config.toml
head_dim = 64
hidden_act = "tanh_gelu"
norm_place = "pre"
norm_eps = 1e-06
attn_scale = 0.125
tie_word_embeddings = false
parallel_block = true
beta1 = 0.9
lr_head = 0.00421
schedule = "cos"
dataset = "wikipedia_en"
Each number is 128 + 24 x the weight over its row's rms, rounded and kept within 0 to 255. Layers, rows and columns count from 0. Numbers have three digits each. The size before them is the row's rms in percent of the matrix's.

# layer 2 MLP up, 2560x640, rms 0.0424, rows 451-471, columns 480-639
099:117158119164151142126144120116122140134107161075172140176111111135139109157130162141141147143149160174163148145080155119153114125124130096137176112109086172137128138127104117103117170157107136159101173108092110152103087119107148145113150156087138184120136168108098141119116095139140111118137135117111122134115159146148129104157095115133120140120119149142100109149120112132149133114131178117127120138117148145122148165129084089106091126097102145122110130130123126085134158102167114
102:113163120143097154098141120105141110129104123151123121135148152101106160110130165145146140096138120118120128132154136110127145110079139135103140122078157121084157140119113140170109142145170150100102142166118100124170157128132105151117151165169134109067072145111099103128101116159129127127150108082096104149123108118176134176104138114115207114089117116135109115114141131115148127115134095138182126106178093110132109124123111109153107129163145155143139118095114109142153152115124188
108:093115131126141178142103153114115131151153102095104136137145107116130118100097087130150138174147073095105098148135106157125111136121110159183105111133108112125132170145116141114116163118108091120108149155145149125116148137153135119105114132121119112120138137156113150081088127132111122115141155152148122119168149124175130114148115137188111155139129156126134105114108136175102145107122131141141110120110114068061097129119098107112096153133161184173141081162142139091118172102112096
100:129150150149115162131078121146141146162127092172126125089133112148135151156120150128118142145101093150125127139105128141133113162126204112149106109122142134118116130121139139150089099116124182162129134134120104122090088099119130156116117095178095172097108117132156129166113166121173078135119116125107109158122130121165161138158122110144136088144121071130125110127159151146145121143144129114128162161128151065103147129132139105160144151155151112124099146121108119125100126104136148
102:129096136140132132116147070133174117177118133159144142134155151123101102130154125110109179216152125106126089096122100076154119129133155101172145139140152125178127104132138133152100147107160158114140166115177131091153146108127105144092124100125110087111119135046138111103112158097139097103108121145162118130131128141159130129131159136175129130113129148106136174098111139117138137094123138091147116136122121150156069164107147131076104153142166136118157116161117130108125118128091105
097:153144139165143173130064131129132168143139134161113128083130103120167160165109138081146107135149095107120084115175113159124132149127096126123131122103096159117141098131093123086105114130167145081147129145101103101125073084113109125137164156104132123122166114123138104114110114133105093144115143124194110123128100143127128086145130145116132163155138076179123127136170140128142137110183102156146124125120130160125083144153128149105145156145104143122139151124138122115138106165108140
095:144146176097100117137143139136130116111133169093111139150123108139108135168121123080121122125127103148092129130106109164138105137101132141120145115167097141099123171095164109140111113093153144153153120154133063121120136104158117091100141148117115112118113171197122175104112168132129119080086126144083074152107126150146143104129120157165128114159141089148142131145117127163188128146114122113136093172141128131111097164134112099120085140108141160113158138127118124160154132155167145
102:132135123124156137115131138124118107129134097134124128121097179101123103099102094165130123129147129145131126063182094058121110118112109138135140130114159112109130156132164097103131166102136108081148107119112151084112171090118141139132145138069109135148114092146144159099140131116092087119111142153133109082130103182133143132115098150128127165151136083196142168166139113195143110139168161117128100127122171128129110119136093134126129118117110113120120092154160126112125167120141137
095:112113170160127175148119158095145163173150168154159144128130097091084092118121137167127125154152187140192139109108138131119112113164114121083150175090170116127154155139124109153137153170120147109153145117142137135143117171080140119098163097152142125079115131122082085096157111106189097114127153122099121108071198128111097161123134081147130125129134146172078086126193107109087113121109147145171102097125115140167151117098146101122119135113096129107148124106132081140113126095104117
097:118130083166131103137141098101177069142097130103043118086100125114104119132135094144154111161143113159141152108130123110117115082125148102120121127123169133164147157176094099162150126065107094110120109133159108118093097173152165168100180148126131107163139091115157157117136127130158143120127148134145138146128127107184121113097140104121145143140170117113144136122132125148082126111137088145129079126128130133141151104147146157165104149124144134126124094136200104137084165087099171
110:178163121137087135128117105133142128142129117133167133132124136119127122161118167175121144159150100139119117105098113148146117117156128126152128145098143152140136139118124128114115167101127171109158112145125124107150142143104168139125149127150149114076130102149106122103164146141127186152130154117115112128107129119124138116144121134125095160095154075103118068122142113168134103134110143128106103172149124170152084090120094101163145118164167143125148108190140130179153145132174142
095:124120101148155100148190158149137112140105114129153150114153132110126107100114123159114095158113126119139080135135132095121103098113137106140132099138162113159131165146098120127131133133110163133125158140126148150109151111087122097102133090136151089142119124118167127139114123126146143148106142141153133144137098087145161128143134169115171150073153140095159122154108116120133125113119120104124143144120119110100126129129130117106186130109132088121146118106133113115116150130136097
109:120140121134116149110139147176101139127111087130097127129124150099113132141144125156101100111113117148115144124103133159115109123111103127131112115131174147153113126120083111179116140117133187114127138135129094113145128137101162162139177124126159123142113154133128136089130137107121084207140098143150138115127103183163152122106125153115159144056135117117150161128123176126109128125141130111107113107137126176092113129145100124163152143116128062152116100178155124088125131082158167
102:104160112094102145171106117122146109122111116150117130136150146110122103128137134134118191119168151107115126145095123130096180127119121114129116108177166166142121177124147105120124122124125119149136141090157167144116128186141165165119123114151092120154113126116135155082110136085121117120123156142147147160136135151165153155149134089094113124099095102086132149147144095151135099166181126117096137135164138112104146115177132117157126163112132134087176154119120143142120147122136141
086:121099114112124099140098147126118165129117137118129109122105135156119164151118136119101120136170140103173086132131131154122133133124155107118135160139114169078134164150144134099157133144118102139141110115139098139131099176156135122131160129129046176137121102134166100135150139086121116155071116168156102131167110182149126156090138124171138147098140187133137121141125098130167148133135109127156142107186151079174115100092082128133122124118137117152162164119145113132150087139156139
091:160123128169115144202130115118142120146117158106138120146119152132116150101088144116127082122122106140127177111121116118132122150129102096129145123124187138151130171134154138155121142086151115167128095098129096124112132128118117170119144130135143138154105127136126098129127130113103133135151107153133131130128124140148119108078164134182117124117106132108142121096133136123094109155159123148123157147126155125125089140076144135095133133117121103167118135150109177084115110159140153
098:179133149142151166134167141094112183132137090098136153123136129121119150152130170107154102092197141127156149147156138144156147140121137127153151125130164130141111123163126134121111132135117106130126141106155139106117099148150119080187111093082128153127133122139144136140159115153155115166118098143129101184114135129099158088142129105096160121156114103152104137176080126139123114146139132115111150140097164101143103130146156110155077162104165108099146129125152137111113136163081145
093:169135153141112148127162120140103141092054111158153150122126098157090162140145124121119131111134114126130121134140131156146162098120157134170157143114097088136114148121138088137104114114138155099129167095106132126116168106149120128110142099126156128128141148159097104092139142136120125159123150128113135135149161130095116153142141090125114141152134129108157125126152111124114142090121154137116124124158076179188120103139128130133112130147138107139096101109114118129081115157116122
100:144148144110111118134138137142112115157168118141169141142124122136147085096118164153145099079148127115139130098117119107125099169138107103118087110149096112155159107093090123119141112092103087176131083121132130135138083133153146106119143100141158162144111122113120126124115129134127104141134122099141104106118087164113155071155133085128154128120120148177060121133123074128146141153134131148146141127092128146119128082109095159127121147116115087093127101139106101153118108122118150
101:111061111087109131096109116122097111139112073122166105181135117077136090130144150123116136117146129100142158103168103106134109172124097131115138099101108091113122130129097130103110119126133148124131111104144105131155135135095151133140137117105112133125165125112122119084107121114155149180174148098139100102095130103093083129085130129126157138147127147107110160141132135126083114098126139100103162097158159158092121148130143154112138114128094128073158159116167159129133129079099103
099:123112128114129126175158121147161144117130156120126146099118127090189094120146109130117115158168145130089102098107189152140152127131124108141151112117132147135140141144124131099148099113138127175149086104094157137179101138094081093131104144145127176165096110109133149113175118106131125153151165149155139090122129140136128154129110162090158150118124160156172169128128159138150135120102116099119154130105136128176137110104141153158152097125134180142105103143160088117135169080154110
# layer 2 MLP down (transposed), 2560x640, rms 0.0808, rows 451-470, columns 480-639
098:141141146152103156105139110134065143136153114112146191103131165143106087122136141133146122143136125108112119132095137123121097136127090110132069100100100126115132127153083094093122155145134100139112121123125154088132074155166115149103159145135126178114107132143106115164129162120115127115194097156090137149110099142112134151150140144104177130112131152126139139120163137137166157162140151138098135134114137109134131177157166127138108135185162147113145123151151161169114130147139125
106:120115122105115137079125119155135110144126060138130131120175157100103132131094134132140147141132085157159099116151115102125208111104117117101123139103118100114157131151149121157136118118121146123098133131079145113139139094095106140134178143140117138134119127099092129116143137134116113131097113086145149108080111088150128164108106113145175123099147153097100132127139144132183134099103110139147119183185116119167137155105100093135114158139125128119119081117158168143148139156140145
102:128153085144097102140124129131113147110130114094133156118107150155123201146114093170093138123140099109155131171107107124114150140134132130123113115136162143099140134165122090144128113176087092136101143131160110161114134102098133124079142145111076165120100151137100101128080122089161108159090134149120137110183135134146129124112143120160130142122159091119130107127170129150134112139131125119104151129101156153111117147135121119120175070141121163155121131135153135088139111097120103
101:152142105134116155102107132163108100127100109141081098137118101116101164162128184172170103120122143113144121124118146105102159094135111143092108102105104106158146104116129112133116095141102137116183176106112126102111120138107157085100095125073166123126093131131143135180159141142115110129155137133142139165085151125109139129099136091080059070153115121119122155123134087120181127136128125117149121110125119128134146144133132141120110142146127102155122163131057119151140125146129126
097:176123130112152117160148138110109116142170087117186157155092149095147109181142111134160186152168107138115152127120158105132119151112140165118172119135168131124128108118126124117142099158116153109148131178149166124142110112154076153167124094081104149116120098144138140088100133142123144142139129153115095160131113119145200138190115149166136169140168084080157133154099115134120089084104091093115110158162155122121110149170159152130128154156170109160115092130095145138150136133135131
093:118120152151122136105119087093110196112129093124162129126118139114111140147103120138149146125165154155155097104134111129142118151123143118166084151135158158142137151101130133123159112142151135136115150095119087086127135133123144170124149145087091147098165088138163143126107115139140114173151146129146126087171155081115103115105116139151139134125129118107096132141137115093104105129100151159082107140143131140116148132132139104163091128115109068133149121127137121138147128127090147
099:126102137181176128111117142113160118094179160164089166123158119111094136128134126106134131112120113101113121129127097122162118096117148123091152117153123083134084165151125105093138172137170144143158143154165126152109109113131138125147134123107098097114145071132146136122089132135128076143164142125105112134115137111153171115125128146141122105133132094169092143103126097129135153105086156103117147101136097118095156118145121130141139153080137084110098146145124129122158148125107135
097:122137115112157105131111120082157135161129125137098162121131091163122165162093097147120121094107118078117128140114139113101148115102114119127118164109170178087159131101113141090101125089125129042140127140140157167111162159113120157132100145116103138129165080142122129154137145144170107105093115125161167104160124184118134179130118169144127133112154144124119138142099143115107099132123167140131116103143117121125118089112123140088147117147124127139154170164152150097157116114161131
099:116095144098142112120119167136123130120131116121112141113116156135104088149120134143127128153154125153158098150130130137124143120145124088159137198066145130160114146141120113116104138145119136106146108164110123124129128161114104078083111116167150135116135116087135115146117138125177116094144109082086177156110159143103149103156138155137078149154090117092128114111160114103146153150108145159180092179127093155168109137131117114116119130130104100088120103124156137174117096116115123
105:132158117166092108126171127140146093117124145126163112072089130137161158128162100111156115142132147173146119172121116148091102110177130106108163116102121129154120127131121136107140131124098100131126073181155120099116130159126111146145152139086136098084128141140103103131099149146124113122155143105145116151117156108152125152148124105149136151117121140150100137107132107160143154126101122103094129139143110144154137109137143153111125181153110109114135159105186144140106162114147126
111:113123103130081121057137123133149122127120131135132127130104081127104136142116206137183118068138118144122108137125163160122182124177103141093112135148133124122157094129149091149115152169135144148165122129091144129140094148111124129085152129112143094144123099107138120142114131129150104177126157096133153132140103154127131088169134143093136138154159099125152140121155125197170104105082121137135140129110143146170072119111136104098153120149139123091104092176106130112127152130131149
094:105114120144142131124148101103213161154135136100123169138135128145069143146129152146077087158110121152112128150142135122131133143142164174143084146154162150089162069156124127132129110127100135126132160117090095099134116109141124106121155122146087102120196123096112170115097130116104139134119150117130093094161107079154144146087100154149095142123137129159119170128162128121134153110132108108138135121167163163123128140145112107119157141112140135109134143150137156166149145135099098
096:143119117140146126110082141094137125157120119130095104159154142100109152133068126165145071139147103146150111099132140140123131113101112143123143121116144136141130128135111143143117122102097113168084114137087082114125127159108133093118126112113158089126117170094136074127162126103149137155148088133188121149084111141152139140120061139136155144102166138096138109151147159137079091181134157163125115150186111108112092129117148128145147103134141107149119152179113129126097092135132151
101:153148126095107103090150145104152099151136127112095163159125146140155107134126130141106179132148123097137104160102146140127118166126106131129156129119125155139184171129112110105131110135118157116135138123128130134155095151116118115160144135140115101141162093160132090144141095126141174104137139140164153121138106109145128086134111112156121099136139111123108121138125145153118126134118126184109125136134158128115143159111092108140133143115126168144124124142123101159110160082119093
084:140120161120129139148113107143092110149099135156181088125128107104119106085130091147118144113102137154136160124121095100163163099066130157177137121085104181106120143105152157135097166167120076103155101139169101168122138155117151131138140137136166174059095101123102109110142161110114099131121141133088087139145109156113165111168138141135124138125162133114137133109147161155123165142154129147113121156145117103144138106122123126134162129132072063132122131120113134147118132137148150
093:119109087116124099118125143140120108129134165119155102130150153104105168142112133090118089089144142155125135115109099114118137114136102101100128080173129144162125127125131142130129137134163124149159110148126122136175151166144136216108138147134091095140138099158091138141152145093111167162192148137111136122077129128129085109120081172135136125109051167111111156129128174089110167137114124098129139162121143125132106148127165129151151149183136140158144131149109127158140129177123137
093:144113142140161109115156112139117084124110126110146135142126103133143138133099140116139168140075108159138107146153152150152080125177122124114106145128130166109117139119165131135138167110113121169122137103150138121159134092097100110153100126146125130125102127090150120141113170158097132124124160117120147109095129141131114181117148118097135136151119163116164128108145137132133114139133108106116137133102085111097122183124138096121153090109145159167150155126136138144121122091104121
101:174105100154103094123111159148145146129112147142126118151160117137143095087112125087113127097093081078146113148130125090129160157128087132114141155117122133142121127138134144097105137073137129135079095112106161107096123104120139186126101135143109146103124175121123167101087161159131111156097106125154120116135092107131147127167148148155152181129097156162112138077085156065099124103112134182152153150106125115146114115162110150107178098121126115096110120127162130161152137160130185
096:151146132142124149160122137164104155126137102137146153121110083140135124125176130085097101152125132101121139140131118116126149110174119149156170136121139111148100085124126161120125132150129165117135108091146127140127106122145112134110104120112165137176138130167143070087162071117160134112178114175109124143145153169140118095148124145121106090158102133113127101081137128098113108118112150134174127141105130068092149134140122117162130121121132127116139111147157089100153116116137102
101:111071114109145127121146116152103082172088085119094125144145108134125084177119165102138113118062135121117138157073086159163112136127117131139134125128175121147118136117118131115150124077142156160123096114139108153164115094187170154147196170106086126109172131113098135101121121143134138142099141122150126144185123147108140089106157174101148139125126149122121110119116124141111118153158140134116107119149153118096119142149124108133115111090121179115126119128163157130103120127171126